config = dict(
    vocab_size=8192,
    hidden_act='geglu',
    norm_place='peri',
    bias='none',
    beta1=0.95,
    max_grad_norm=1.0,
    schedule='wsd',
    decay_shape='linear',
    final_lr_fraction=0.0,
    batch_tokens=131072,
    doc_mask=False,
    max_steps=2340,
)
Each number is 128 + 32 x the weight over its row's rms, rounded and kept within 0 to 255. Layers, rows and columns count from 0. Numbers have three digits each. The size before them is the row's rms in percent of the matrix's.

# gate: layer 2 MLP gate, 1792x448, rms 0.143, rows 1089-1128, columns 112-223
# up: layer 2 MLP up, 1792x448, rms 0.147, rows 1089-1128, columns 112-223
# down: layer 2 MLP down (transposed), 1792x448, rms 0.133, rows 1089-1128, columns 112-223
gate1089 100:149095098072121127149109109124120102118140150112138123148177127145077127114165118123133143093183155150174139142123149119169167155176126063103148170097031170178197193145123136128047130099094162148085119154104180115125132108096146124194119121178118123116124135124071108121074107089080097124121152140140126132106095130108153090138083125141
up1089 101:065090120162129201098173125129108092114141142089154083092109090085129081046104115161112101107061150121087078142199070067136089150049142160160110117179131135168125141090089134173143146118104131109136127156107177173118081133129126163108158129129129120094151097132139130137173111084123156107105091145104138069151209129125084130114123122120
down1089 100:107138123059158116178097147129156134153093154131106157178128120219132182140181172078165138136121150113163098141173172125125127136196086138177101176134137141171098152124214072114101122129131108161118146121141185118074186207168169147178101114153183089147117170124132154070110174131100119116163133129131084134161015104083134174112114122183
gate1090 103:178149128103091123156118179108098068121162040104147146167132166111123139160069098137136119100122063158135098129123151102153118098061177126117135119144169075132122116154135155088128101096116156165133174105132088134096119115102164064159131116142154093157152167168181114168139174165122128117097083148118141040075097109135161124137085048118
up1090 095:094114109128151131108124081127162181110117234163111082100111133134120126115204152081164157138128168133133126150132167120096163113116069132085148123088139152129125119096132074146098156177130120096122080155115171062174111132153107145122132151128098136117116074105066079058161103104118137132142206134155108189162174162121150160131169186130
down1090 098:175148170104125080210108138142142064130133135102151107156148115136099130164063120181083132123127106121133139137092133079108139144082169119140087143091143111114139098163107134107111100101161165173117119141175120151089127097144139140090132138135113099059140198115211068169086224161125094143107084112089136036106083120102168119141161110160
gate1091 104:144114147128154101166114128182151171037131097084127101118145097130094071080156182098171154075136108141082140148129153146058126109144138138108129206147113076178108162143087142141132142122140144120101107129109130156151175125176187154133089151189137159115152091134096081142085087133099121070072102171109065106090142112147159133079137166188
up1091 105:162124133185114166154141128057096156112144130128098116082106161145090105146125149150142098125133094135081126088054096135153104155159127118144148138145124073183098135110177086197205125138143154118141141049138125169107114127171174155118042140061163148126103159155092080193140107135106149097156164156171106118141141084177155141118113229141
down1091 101:167133162118176220082102107162114143216117237178087153132155109150097172128091079052135121162136175127135077130164103077102128143102134141172176117089139098114145138117139150082140082126146141079142107159093088098101102146145108139142180152114099114120087144061146171099097081197157152184127113105132151196125212138065124084159154102132
gate1092 106:132133147141165180115113154152158141156133145065102125085146133140147144156179115147136196102134103126169129063094113127110106109095107166128121112135104143085148101155163141130122098087130110061139133160150118133129101115102173131135178106147163141166150123107112115065149145155078134116140170133121122186118160169122172148097157072129
up1092 107:104104112155147110161122105112174205064105145156108092059164106142111147148110104115091127100123093138163144070074083127105150108130107112090123102106127098073129148127112110114153105157115084108099075133157106144131177078073178107127111151101125198122112091084160080061111121162107096181168137131116164088176177142096133102184165133131
down1092 103:173138145100130147105071124136109077138083104109123193141122166093165068107157127133149123136117147105096118178087145130161158108157153137166135140072150131170121139053136083124071169166151109135171167149091121114117154135141060159115121145129099142081110165163157102174113136068106188155124145125219143114136104125175114062114099145117
gate1093 097:157142126174078138111142097160167127092119102133138121089139082160113131128143211090106154084149165112158078092066098144160127100149138124175099137161119141187161145054124169170155156160139130112178156172122112155178139098165095126116128117126111111101143164100036108157180150075128116139127173174089138107112194102105165134161102047137
up1093 099:105109145140124133188109155151069117113119111096099145095145138098088145091157099114085175113092132078109109132148126087060171139158127064089161080117137101116148130141109065155156124106167106182115105099078176148143135099043133103128122110125110122110085139112173078169083159147161121166109113090050146130132103130120100143115100150073
down1093 102:137139144131111140115095133115167169155134107132159122109135110100186164113070129138154156082120109132153081152094142101170086065161094151133133138159174110239091158149189129108103149175057174135191142115056119091119151104182123189130091115117129113048138115123085091118170069184054123095095156188162123149150159161129126146084119177164
gate1094 097:050120059113139150181159137093143178162176110117138147147161172108094064149160123076152124078127087135147151187116101110063143172175113174069128110134162128101097141134154121123156069113094136110120127142124177116143110128104098191107122099184111110138079173101113094138086143125087136113092136196118135130132107103167156134088108168122
up1094 096:162106188117134114072090100099143104136113105144134124159057126099108191118134097117123160119125161120129073124112178128141101108113148101137170164137099116167131111072165118110072107145174168128150127177111134103114187148123195093132154131166111146159171115087147130151147115121103128201190182170171156087158108094132132124143110095087
down1094 098:099168060116089139169169113143147106117153105109152110139107169126103106166112145103198145083083133085112192134159107120150122150113149148099124109053126169098126156182119100052121114119141097124118167102141140145136131147155074085122094055123108117142074166126150147154105142102165121118151107147161126161126047112112163138103152171118
gate1095 102:129138034132178157134113101108176121100124073107119130095164175145178091131117151137143132094181141136082101139133072111114126114129097167140117164140130110150104024154122123107102151104178111162122155116059179155132122127173097167107135129097136135088105157111153113150162130139145093116155148090149171085202119135179117157147126073110
up1095 101:090144090114139108116132148128212156132157075094097123143095123076185129092190105096168129149151104170111162159183138125131164148101156160127126156117108137166131107079177158128106060142132125118119190143113173126107145128123154170089089169158055154140082171152117113104185075104108096105120164071138069181149109122135084148146102087156
down1095 103:125101122143155131112170120131083100139174120185121138070166096128156105126138146146136137057082135096110132185111157178145086085107147070097122073133211188134120073172154131114064141130173111140161116110157078149103142142114169101122175098115111081068138122125167168146078125111104111161122096146134116100125083104095184073106109147116
gate1096 101:114118138099139141088159099122089113108102099160106134128141123151142083092079078140152171124073068129122101166139104135169173150176132159138102156169130174138109131161172110133065165223069138158100117094153098213098132162130165165158118169176077154144147098178106139159166092103121083166188116157061044166116171199143117159132099105116
up1096 105:109135086152092131083125138098108133170068089177131153149055113113172098092137085104110159121058118106143087070178124159104139160067160178128100152132130127117118125124086137175117124135080148194061133114094119179072059136169177129167159068089149110118165096146158137163165138125197170150149146113192093137122139089114159148179101181057
down1096 098:155075109120106143162128108132150142053183156166151111160146108074136128179157165113115098108161131134108211142126148116185142116164140122143123120119127142154106131178123104079149176126157077130130117157168088123164124128092084146102147112159075139187180173123127123092065089135122089117122101119111167125140114175148099117102094035189
gate1097 099:143108119136169154187122152130138131124144136126134146149135148083162092057152183191090112143122149119125089176134129074081124119093156133132123146142081143142142133124155190144106170117120122169129169162158099134164160099171156114142115117158093106036103106145176090148137095128144134114105170122099103127136110139053168128151172152086
up1097 099:154176131101102073151152095172199136106108147137162111092128068106120217137082165163172099115135111186139155141166069132200144133155065167153095133109123129061190175161160137092159118107165138138150131125077161135120160169187157129133107145136130083090138112097139185144125135124153168116183153094139096103109130087110100134151174112091
down1097 098:103088119131145181142131134106105095156195170129091151151136164137168046116183140120101153131111143046161118175114220121014119114077174123108127120131122109172000065116076114179112144110144109103114107102153113117093139135116125136196129103132092146089139101155116087088112131100102092129096147152157142175144091161165178125118090137161
gate1098 103:138143106128197120154109138120126146169120124097113130095096127170104106141090098118132172061097168135167116112083153137142124129179119102085090109150160115115119183071179122146081109082115199151062129154122154190087188129197151119139135148127166123122167203123115157126089119114134137119147121149146126097185143100102142108141106186117
up1098 107:159161099168102144111088115149122152155132119102130101191101158130136135125107146092108164104135144093120166068169173139083101167157170121174140149128114156137196109094166225165165163128120128138093109119115100092158108166170121152129136174099086147157131108096142139113138112125100134177146103075158187203122050126151151144132130121182
down1098 107:144127134143152110163149147142156102181145138138113115096147113205142104158207148107066113149132095105124067157117120130101123057165181147081168128151119123099122117158102153108104107121124154092124198116119114204144129073122076069109180157115137156106134116087153124140119133129140143133106141117116179074156156095124088136109132164154
gate1099 097:147125093112192124101153126178193204110093159160112115129147152165129152189087134110172128207137102171169127128096105164103095152221151085189202140105095087048069089116108101083113090115094124100106087158054099146138079130118110122114081124174115131107172108150109080168064122104128174109093118104182075123070156123163181145147128114146
up1099 106:150124090153091219098084101142134184077147141116143112166140131101084068114123109124114126138148086197127175084105114133104182104098153103194151124158110152143104142065130192117113171076155107125112134107108062111115089156127097134126094111088077052154182146117129128173146112130133132122123223075137166158108046073126121094166176166091
down1099 098:160105119120140138126136186127154107178153080108121087035118134166170133119120108094084185160140140097134131142142124118113105100148149171091101120144119155188064118136212136115134093131094133148186144175158114072156122129116108150108138119175130169120112066134115086126113113131102125121064120156120144119113163107207140157090070077171
gate1100 097:171122069151137120161124084131120178155071085106161060109092114107143097125133113125137147174116106133064066127133110135114087097109178052060153141120157143086059150117113111152112120176114142147143112137119079142148109073116102106097098117155077129081155123171142103131127177060147093112158110094072172063096141160107095165112103101137
up1100 102:122163129123128106192123154127194129111141145166090093150120128117114147115172165113114120111108118122152183103142147162112101134085105170173139117136158161104092161184113116131077072048107162147081050158099147151087191169111087166134135138149096187128133072170135091134109094118105124121107149114111138131143137125183111123157164114162
down1100 095:132089139148108110121163099155119130165127120114178175117106157134156118141122107137125119134175139090133073117106092082127135137119148088133093155143097097177113125081106152152142108189134095101167172072110092143183064127125134151142124119167104103101130185052128176142145128139142157120112080175160129106097118132087167108160067172087
gate1101 099:125194113145167236097198117130108145133101124088097077161127125137119126083130143111192154135104194161076102085139140071148157159106169115052119147092123170136121148132115169083112108144084064099077133118150093139110103151086126116158152137143092101105155195097133161140140147153101106176135090117166094105111048097139134145071163177084
up1101 089:130088148098118044176066139107136089129114062136137192059130108122175105167153151138086163129149087119171159182128118156090097119181081167158141118158121114135121082119094140172104164078157182191178115120077206082164147112192124152100079089117174129117111103164142111126123106112144144099112128157083134148147134118115143111169105092143
down1101 087:137162120117149125116144097147122141111141085160186081110147176170093125137155115121161117164133192130158120121123111134167083182103146066079129171072151163116073131195147082097147184154158040101098130165117085105194132191093151139144082145075109132138144183099107133145095102132072121180138102129116171081115091095125164130096104173100
gate1102 096:091026171132155113148058092131060122128116139108087158144140075154076121120057122113098176112058148079122110127166099111110068163144087167116133090079112108080163148165164116117138118138123108139126120195160115131103166149112100111108113099081081160074176100114126117114132153130114125134137111114125082103176107177120095141141156135145
up1102 103:137086104073120137093099158189086141173114167128102116152119096129092149101132149117189138157115141131107108157119121110148097106159139079153189056088074133141105150058140126086169132114184116148107147139176160071099112106127130111162158155103140151140129138091070149141082141233176129142127139169135073114117138119138136167157153151089
down1102 098:093151173142087170104145117089126152179155045084091162107165133107099119092147112129069139106145138110143150112123133132143107138114151173113079152136102110103149128142123126165097102136080127105157127131099086188134134139141154122146113147127139106120126138167212118122130142086097131132137109083111166147131099132139117088127100154118
gate1103 103:108068140115136138151098120097132086114064135087129160089124099133177149132092101144089127149138089126145087101161138157094133151116114086130069112146122168127127099137108131136130093139073153106159160135137151153161149116155124138110127094089104091126134109149116047094156104118113150064100077095122132152158111144135123161086179104095
up1103 104:176110157134144140052155130123058126098102104129076127148139152121104139114141084147133100083149131195205156158162142116165138100122105134071134138081095086126075075084123106109145071118129102100098131081164166170138126076151160087084148171133140161196129083164106138110110177123097159122162089083126165123107147112131058141118126143096
down1103 098:075197131137114158158137159125139105174164097113127146133139104123065125149130173096139158159082101094071106127076120149157091142064104144173105087126109094158159197107185144158115171129136180102158133133099094064155128157070131120146100136085118158094093201109136120173136151182122127167080167151111114173160128078106150135152133129138
gate1104 097:141148113131125153167174081133139180136185156132119108179155104108154155120081090114131118150178101103174106117127204143193054116123128123133133152123084130101140152107123076150140092083165143132155084125128097107108137080145074115141167173133154116179164095120185103084152076126140114169150140139103119155137157110062088129112140124140
up1104 101:159204105099146118121124080130166172137203159154139112146106114139106198088108104132156143134177048120123120115163173146146057115171125128098148103115124146126150154112109111177159070130119158111130112094110098103071160116138094120132143169100129117147127092151141114109120069131133139136176154144120110068199187126029121148134113080124
down1104 101:149126141112132080146139108159123125097061117168197133136138119152121063168159103182136159075119130123137093164112133140136123143135111156166116144112187170143117088146062103099104154204083090170119128120109108090141099165104110159078117134114130111087130109114096106084146135100120157127116130084134090092120137190118223154124055126076
gate1105 101:152142050140144088147085136135197168134129067078138122147151131096134148145131083074118143141176129201096121104137068138092084112157111118156070126126127116088117110068155179156100066110145155148139139101097113094215112086107113170129105126109106108123131120118088127128139134098158120123104086125121123099129127125141176148130150095122
up1105 100:160131082160128125086072115145179142111099120136160165156155115119076152160153099135118093112182148160099118097107104128112046103152135106148098139171092092104161135077192131115150086135086169159096119097120106129173119105136072187100112107105128101122092103147094161136132153097110153116101113115168120123128143138121176160119105087155
down1105 101:086146140127098171085059086140140165055132166137111114113092163148074098136109161184154124133111100145126184236162157119099108114121127132136116132140085144112155120092189089108133160152106100106125084155104166151113106201150136107119170116150126124149068131138117084094118125137085145097111144089146094121076207101076106135106108089212
gate1106 098:118074051138148109119165092071079116122175153165147164168151121100085136184136112064105167100149139173074089142119134071103082158139195131085129096100151095148100168142143052156163166125073163115172152136115120149136131115138182117135130135122081136138154106152137175077138106113107101166136160124124139134188108171124088156195121130089
up1106 095:164199158091181134203148113128195121180140137124082153073170163157149125154136097103154127072136115170146153090148097101135132060123105149138157137103106087122108185108142147109182102126146088158125097134129124059080142143114134131133136120060139148161115174089062160167095130135152100112137089147056131136127140102224161127113196117157
down1106 095:102024061108105162097099148066129148087143113184152157153098104123157148117131116097065189158104146088117133161138154132177138151141116127116139054142110102136198137136099116179071127115036179097181171138097140190178121138173118140148127139155115126102186074149129154073141088117094102106135131084162140113099116162109089124155086142081
gate1107 100:116117148103121090107140126127069152128087129170192127145143102092161117070049173151116165103114220221079126154087147157112113147132161140223108148125158098105088099103088148142118186118120113129145150157143169144175186167099167156067089136172112060044100148075119151152126138094110139114155086106116113154080075096133105130125165173100
up1107 107:107132157107161183099175125209132072088122156095147107139101056123175155126092098104100184087147176186042163116159136125079100100090087162163134129068146115123124174108130157096148142137169093161119186172100159134168136151137167183124145150146173084155103155132138165160164127058094145147135122133149113170103090128177114165125176155114
down1107 106:170089126132068121182118115059145152141141112124110161141145184108078131177172151151090107161131052135134088114107107161193095138149131120115097137163080155103102093207102127202160117055087168157164134068157157198108084101141183170100128189114143221118111114126136108134100095147152156152080094095104178130171168130104101144099049097096
gate1108 100:150149120133117107098121123178107116099098103076151151144134131092142096112131112145106124104136156139109127104085118128136123131118091158165190182165109121096145163147160138198189180122086154162130132147153112070110105160185154128108135128096139139126129139111188144146088142117133104100117178160077148095134118108085123097120083072075
up1108 092:090090096111133126117147122137124147119073111089191164082082138083120065102116113125094163106115131122119143110170116125147127074142080129138133128102083136126138191151141124192171156151114120157066139132094128063087144129180147153107137120094100119146167177090182137121143160144135111106199169117079108059113099106149121095099156100073
down1108 091:130107147114132108119111130112167130142136115125031116111081136174088132164150114125142149126116143115163138119132123113091163148139145140107098072115123107138134143086083083113137163090160128103161102139091154177153136132100106123117136135119097157116120097184034170150162108139118163086126078067163089137126102117105153148139143192165
gate1109 102:139089139133147106122100191134114126134090143174108158110146158087173111164108141157117137150097091136087122098122135113140157154088141078141131112076126131151116080118156105101185152119101102135170136084129147139145141124194089165064134130131171128095131139185078136137118159113123183095079113059119073133106138179104078099116137126095
up1109 109:143174105075128153137176072093156139118138173110085141145106055144114149181094106107160135149139123148160118142169169162093061146130105179134136115101096137131098177097100184173113090140128125129094160124129066104126117192040142130198081105181097115178099137103162156180157112134124121140107106140094120153094093101088145147160144102137
down1109 104:125108136108108029099174171170144138121086113120098161089092166118128093083121132180123118124069127127095143123119079084152118127102072062141189089144130094111122104105188141174101142157127121125142108112130163166170182120204111171082180153129142110119168148117134102084109155084095160123129108130157093169155149135174080121118183144115
gate1110 104:098129143103177136122142117154095100162147128103138132123132113194182083152113125186146123100178145196086099097133080159187082102137111129115138150126111110114183146146126165180214143137142109115136123090167156129079120147136072212162107169087218097149089143088107135196089134153148093194110135112119109061113151116195142155107172098137
up1110 102:080063139126100107082135150188125147057148112122136142131135110113087081128146196156143163157084102138137127224129134147147125184143153146137150104106149129058104137198145072083139144107121158088178155143156158174093152186148113136192070108137144157158149137124098067107163103122151125124153123132115119073123124131124111082181167101123
down1110 093:176139127183090122188104097046118129115067128139147115123123130096163156149179125086084113091188169097109084073123178103120113136121102115136099184137130059187123139058119129138123160135134105155107087108088113105144095102142162135160144147130150099105115104103129127120139108107130128179134110176165139169130154189146112167081114109144
gate1111 100:099102158167111132154117140142128150156180155142176111157177115180111092098190137150124133153159174110123116143114154118107117145115144130167112126104122180067076111102070153110150142168114153102063112152149138145136122143197103145144169134158147136105151151053194148164123073053120130114119130156097168130056168079087092129148090123160
up1111 110:166094134194087164113175116110082075142172118133121106155128140127135130162167079153195167153133207133155057084103154120130122140077164118142076107061135167092065169151086149145131168164130146100158105166162181117122107087159193138148079073141175136106110100133121164197147113151169129061138104154115142084099130197148090118145155100101
down1111 102:063193164147154197092110106143144092146133159129153107114161108125157138147137090148119095122127086164125137183119104111145184065155117146080151124081164145131205190131147161143147133139116095145166082066132129085129136148084104131160172149103109178151165175125158135137180096121146078153214108129119130133174094161159141116105157187118
gate1112 100:078060131100179159143144134172131117163118083112087145069142124129116092140169097154112156085118183119128113118153128109160139085141123070113113127139076103121143196097155084139160187098127126094147156127154093109026159129135158130170099162113126097127119160142160153099112165122135085091151035088027119162148170160144134126129124134092
up1112 102:136204197121186137119146107075159124184161149096155080158104149162152212108125127092134107143110098158128109153124114131144135156133175171151118132105163144095136109119119130113121088112154124117068147150099142131138131131118138059079151125096126148100151105150135118100130113138162184203134216122162096199150115132112113143106141099129
down1112 097:152050100133113129148185107194096172048102093093116139134146107083130050115128159126127110114116145083124195129130118179184079109075109070081120115181075090152113165152124119137075168137089086155151125075127130094134139107099094116161128118128113131161106160112131132132118143185101092055082102140064136083091109078113151108112073106148
gate1113 094:129124104187155159118153148094116162132135109175119104113183070157113103212115095114156106141196145128106185090106114137098099125161152127105112145130112061177086136073152189114120116159154087138074069092061114116135126079153128133210155117121161165109141154123096174134138109049126083085160083152109141151108163157044151118146133102110
up1113 093:068098136089153107113123097178066164155136088094122157111136182104143115063144164168139146120122132154096086181127163160133146105088070120149075146153143145109191184155122111162134089109121099110159157140161182148108110137147164109071104163143119117113187132107147150099097137153159117157178129091153098205197150098222104161161100176151
down1113 103:119121087166153156114104100076138144124094137155112153132147080144133126230047139118106126132136164116094160070093141138111127111094150127095153115151098040148145122061141175077127133154186104179099093139133134079119152116132078177161109141106153144103126141116134152188165126095134110077142109143102131155046104090073128089149126136145
gate1114 109:132129075182111183102111147119154145053140145121073172085126106177141101113168112126145108130130176110172122159107118092100163107137117146164144128118086140128152122111149185077072153136121117122081130143129125093107076089132170098110056146088120147120128093140148151112112120152143085146076166143119084105166156079106096117135187099094
up1114 107:100136044145103142145119119134174110127113168123115188146135134099097077079148113136139170141073168179185181134078118053105170149148083114135114108113110129144160155148140160077131138167159060093092163108124152084068114055098103130102073159163148180146091070107169079099120131174101127097099104091109073107129168096147181143110071167122
down1114 107:129097152097150118106124153128154123132145193193153186171089100092093137141105141079121118114166100129132186113145123128122087144116090158137134138162097125134093118116119124123146084122115088159176093124155102123070143138125094144164169141113148165143149090194101128135073137105148089159156125114138160165089158172094062091135144108120
gate1115 097:134120104135125153094066198120171186134146084098120103158055108115096142114061080120170114119152166076109176167128145191165177101149154116152128150107121081145095166138157107078100141114104109165119080105152054124127085122132159103207108118111146112152159129111095106075068118186106136164124111163147162150109128179165114165134099161091
up1115 103:120190121117174091105190135088126127140123096063101122150095122160166127085173173084119139128123159100077136174162172103138121058142143166116162141146192153104125171052110133143118098162146082148139051180102173113141108183117143172168084120148182088146173144162130139042117148149080152107113163090103182136128148102143143127093105195110
down1115 104:155151165177174114174103129152131109088119137117136162115158112094029175164103158127114171119134071121188143097116115077121157140154152150091127078100127103139180130150189169127126151098154097104120115118135155146089187111160077127071167129092096191155104157161102166152126130140138111092147160189182104116112082175073110111161118079137
gate1116 100:111137052153128162099092089134136164120131113087152122114106090173141077168187129096120118155074159154158111157116102121084127134151132137144102146175122098122106076098182122147116125140102126109098071100148107110163097117125138121125105158098179136105136153094070121164131095082131053080193087032145132133135080151160143092184178114107
up1116 093:077190077130126157113109072124143161138143131119164157098061146191121042178160127127139131164095153154162083143168134144074133117101149096113154155130145144153087123144190089141103139162079122130109058079146145160119134138092148150110141130095169151110127207124097112114119071066185084094179136080132163136085102080144159095150190131080
down1116 096:115178153144124151125146082096155153138214148175136145137138150076134149176115138126102124119141170146153154131133169080135104131104123103109156147158114110148076126156111125070146093097129132119176088148126132122147229136127064162162144100089134160114151210168182170146107167089144103127092222114150131098101201078137113131157115081170
gate1117 108:109109084162131079097030204146129134094154045094137072120126130169129161132136128094088107095114056097171166138094112100139128097135177104115091109089075125135123151080129119084081148147128113123174106141108110146175132105154128079082096158112109143097132125117127139127093111128110076067153166095174154128137089188126136144131144166152
up1117 105:121145149119100105144051136113144154143130158102136072124073173099108127158158115208144107145148123149120126096188100151073070116071128141164118166111159142179093107092212040122107132087090150058137150071106102154120116104165150111146067155126083108106142144120093140145096189124144082189152151109166190127124113104127126106145208149158
down1117 096:152102079095169121118135157131102073111128094151133124127147126129134155117117165104073076111161130118158172142111097086113084147133135176118084091165148166128170188126117124086125119127112104040192091171093217109130111200120145157101153138129196132162178102093075124148103113142116141057150138126127125129169172188167113096081126119155
gate1118 094:093089144176113081075102066153158119167174171155148149132103106072194121179107155107112167127159125143175147069091112159102166144147110135128150143178135153106181119140104151124154100165045082158085105104119150123122157131102149127194108099145114115108107109140129134142159162131090172132091118133125093146109178103137085115065141100165
up1118 095:134198151096141134180153147124177163122154132170093098114082056147150200126146142136119058148151127134168138087104119140138125096131110132129115154057136105159135116110150151150154134089156170146137099109161125147156124110188169150117147145159163111198107081096078167136160121162133125131169146135168083118152093073129123177162099121132
down1118 102:112044138157143088071099080120102120138194180136149137178076146064188108106130096118081157134140091122118076112162123128124146107188162097110119130163120125061149175137141156119120152181121104111128063107115119130141112148104178116145104152133057165095123147143183178117140141103115111160057127134137141090064217144121132079135130103123
gate1119 099:098120138130164159150093173226149147141111085113145143165112127150064066108128108145114115091094079123102180196151149071137117148093161116162119117113159092092122186110099094100127143107150156113175175164174180128130193152150116149097100062120076162154108173119069108148114111049116154106145161127134096122093142152124128132146184169156
up1119 091:157182130120111110102185081057120127140148142137128122067146129144191174139125111143134121146151143159154092081122158157077152098192116144065140138143091138144099095170170165152122100124144115133142113136074046097083075100116113079132191199117150127135124083125173155105155170158149123129125091089117118120190111103118115128146144064092
down1119 100:119113143086155137158114145188155154143114099105097093130085092120127142119116143123108154081112081199095163128170105086132122157125154105145148099151154130162083152078075104125144153087143172170157198175140185143106155112130120102099111100088136139108114180176096161160149114115121143122127146143146096121069160136145175151147161133142
gate1120 097:159151120104181066100151088081144144106152122109071113154119086089137133098160125120123076122102144157101135114140115115104066133194121118159085084108153079162026106131153155116164120116078091153168147123075125158151117100109105135089107169136094142072182104158117128112163120160156157117082071112097087112113085132124170136112117112066
up1120 109:174131166143118109125139102090168185105132161110111138166123092079094164139086150102153157115115182128097140134092150139169111094158185113119144061148066102152084106133172115149138176126119119132079151191112152143169123111090122066168093079163129066101106153132127087132107123170097118051139169143087110046140099093153109120087133123099
down1120 103:102111115117117149120139117119130134138124125146121175088123124205146090170086113152109106105180052169186128133108081139119130115105168136110169154114119185105195116118054102111133137129119127112111083104181127107133170153110140182089160148099134125089116151099147134178168141082103082136144173156116150147098116158147117093165137125106
gate1121 098:099091067122122146122118109118156122135090099113181149080148101106111137096172140147113104128157158144160124125133139217149110139129128112119127185107082116103097145108142086099158161124109140122073112186164156059137073080127146140088113156138175111122170124121109158138155112116125084083187113127217148095114123173104080118117155135101
up1121 102:126120118136097124160127099101046124089091167186104157138091156128107137119132134171128090098137088152089173125119162096081155085190127148113103122142081143074121116129088119138150152162100096164090122089080118122110087150097096115147146114127188139046090101154113122191077058064191121142106121134156099163175165088174118119128120155108
down1121 099:090108126135150147196124122112173142162121094124152121146161118098127118149123127103164116129165133092161096147082109200193159151096134091113096143144179145151137140117152140105063098135186126124161160143174182103155122087123176136115120172150115119220177144094156131111109134205058106105196084159166165102086098107110078138123119160156
gate1122 095:179124157119160126178149131122141138099064140163106161136131126125159085085169113136164114098146146132127121114186145104121144102145132091085143135150093116122165127122131148122139093165170066072153141100152103127113140191146156131154152128213131102085103147151157167128159142094094085088127129115088097149137156187187103084147100129158
up1122 106:107197070122092160127136139154138142175140099140107112104136126126116104092106137105137172080148052087109096168132108121169115147143100132188123132087150096123057129135099112103082131010127142212163120135118101117115121036112070152082138148105104114133179139105142114119142131114080195190157145137142080115122151066089169167126144099128
down1122 104:126137145082127106114151164079141125117142079127167132173134147114099126136115142111147134121138134112123128129145119106137117112206113107107086151119077138113142173142109173168181094137189148125092157082152151109137139153215157116077151148166156108079132142115171152106111136154150119115131081147147143218099171136141162090120137116103
gate1123 096:157143091107191091080138220164151081146129121153107177107133143132126110102136172172083161148116177192137106153100134119117071106117102190139083154107088118106134131186133117112129141118116089133113092146122170071071082155153104167158171127175096086107132103080146134086145104153117139124129101127140116163082123090169169084065087095120
up1123 089:141143151178064160190135023111084160117155105110143104128160104102148169129101121090164119111109085059106084139147108112138204143140142077145148162181122121119144124132134145159134096133126183134155101110150088209170144090085144097102123113086134184152109153137080132159054100113117101151110161125114123106155146157075124157185161170145
down1123 103:211136105104157135119115123084153148147182076135114141085076161133104143151153150138140161137141196178104131061135121113126102109147071144128069136157096114120131160188153095146132157101173037114107145142096123112112127173119093169147170147134153143104129166129175093102140077116095142075140138167162115116105121132149125080115121092128
gate1124 097:129129106131131092082162069154207059128101108119105093074147149163127174116155083043079133150175098171173143136158152117131111122137158143154126073076143138116154109114171214135140138095112177178111177118185127122108142125109089147082158156146138095094170128146113145134108093124114167071106146120122197116110111122109156098099155088131
up1124 093:121143120103091124079114173179119115100116145131213135114151148118109186086135114087129114159163146117125129130098159148172085093091186109062129092167111103099160111158171127088103149087129165128080153055155140110081159163108123104046132103123156077159131174114125170141094130070117126141119165126096147154111155169068178170169097168102
down1124 099:102130129150066083133121125126190135158051120114113131214135143126143093095118098109103148069113139166137125165078151145098121170133151093187058136100135129146131180107186086101171141120134138140092147132135109130104144093126070170086123108098144119098127130132068145100132129118164130149152124077131138131133121116048096129071152177123
gate1125 108:145093157112146135130150143099165090139121079084167087069150144086093146109154148051092132152096112141125177097116139065110126088164146137059109116133120074140167102107055128129077111118192101139080127174116111123117175128152147150115126093122182123166115131143161108140112147157147124056162090042069134154144141062138082170125110128147
up1125 101:175116115173115117135161156109144069153144124200214153085092122117141091101074184130129162157167127154142161143140136148091126141167093126159125097171131116155187073127114128138109100162123133129092172237114118110138128187157139129072116195126181137143062129080193131156120153170115128154160114097095109127178118109152109151126101159126
down1125 098:078177120129156114176202145150076136160165131104089165150158113203101168131138071168121097102155155148099104126126087138146122128071113120150134116138095168084101209164169131089151158114152157111159108106161130162119110097147124136130130120133092116190166127104053182091190154138053135137079130135147134115101078122123141130153160143099
gate1126 098:093117173095167161148131174164174145126099106151135182176104173194053139145179175065155188115147153128124154139129188161101103100152141133138100081148081183147126114182095130051152078053117142193089095097109091186122125163140114140124136125148117136111063130124139146148056116111046113104154137134116137043066079096115096117065141120104
up1126 100:157090147117169120163120149103107108182111088149128155121077118193096120077099159121173136117161132124115163136149127111104145180143082219163181101116112081163136160128110105125078155076169121124177121159159099159067089126122085144166137139149117117181119160159064130101113176191151118116144127133065123079158131134116115136079120095138
down1126 098:089161131121134152077121083108098141113154162133138116116175112109160084108180069131136129054138099130136141109123116121126160130111107098042093146044184171141167128154110123179193115164116117146154154120113170100162165124143121091106088059117164086144121153145142135146201080100135114109110149120196187189136107135119084134141161171145
gate1127 101:153105137092178066143137142145067141170167101103095113102131150039057157149074123127159107168122159157093145159178222155133125125107108114155106103103079082100125170119130162135139157160151107162185151114101133136144114132105057054105099152104108157093142121112100098099102172134114075201111151144170095134081130167068101136115143120221
up1127 103:124142135107099114138188174128113151120076170158182125211106112147093157029111128083118111115141093144185087121148092076079132126157146148107104095156093126097123143172111112147134120121093158077069178143173150095135164145103121109206157144085104137100176073135131071154152106166100108141112111150147152154094100120105200138119164081140
down1127 101:142156122099157157113097130135155134188175100120107104086111159142099122184136130131136076141121165147086142136133138107133076145109149120144125128118140180146200117133112122137105177125115098198179120109114105124131109068159177159039145085138171138165155180109106187120101113154151091071151146102162185102112118119125110127080117184140
gate1128 100:130149071193069198093133171152146111140092123169134128047122170134149128151085135118163117127143111162090124119166116096083144110093195060166110136100136107119157115092095096107120169135140127159123080093110115164134144183104174116179128083124106069111101107122119127155115151148132103146130094147166132083131170137152122068125128171158
up1128 099:160057096187084157119136165124102106109130135128144088083109115114113117175119086124128128161128150133087185103126084099071149101160182086094118117127127147132104159080113088129116143125160106140084079176112159144140131105106134124155172139101135148083099125051083204158131147123121149128100079155136079130158163150136121066110093147175
down1128 099:073112150112177116130120141106140120120164118122159080183098120096156089145108165094112161154114121118147133177129166128160146170092100190175107139090120153121101143100119112166166130126130106081131117176126122104144118085119169140097150195151137116144161121147131116145134114097163143156111186070132133163067126104078162133127140153091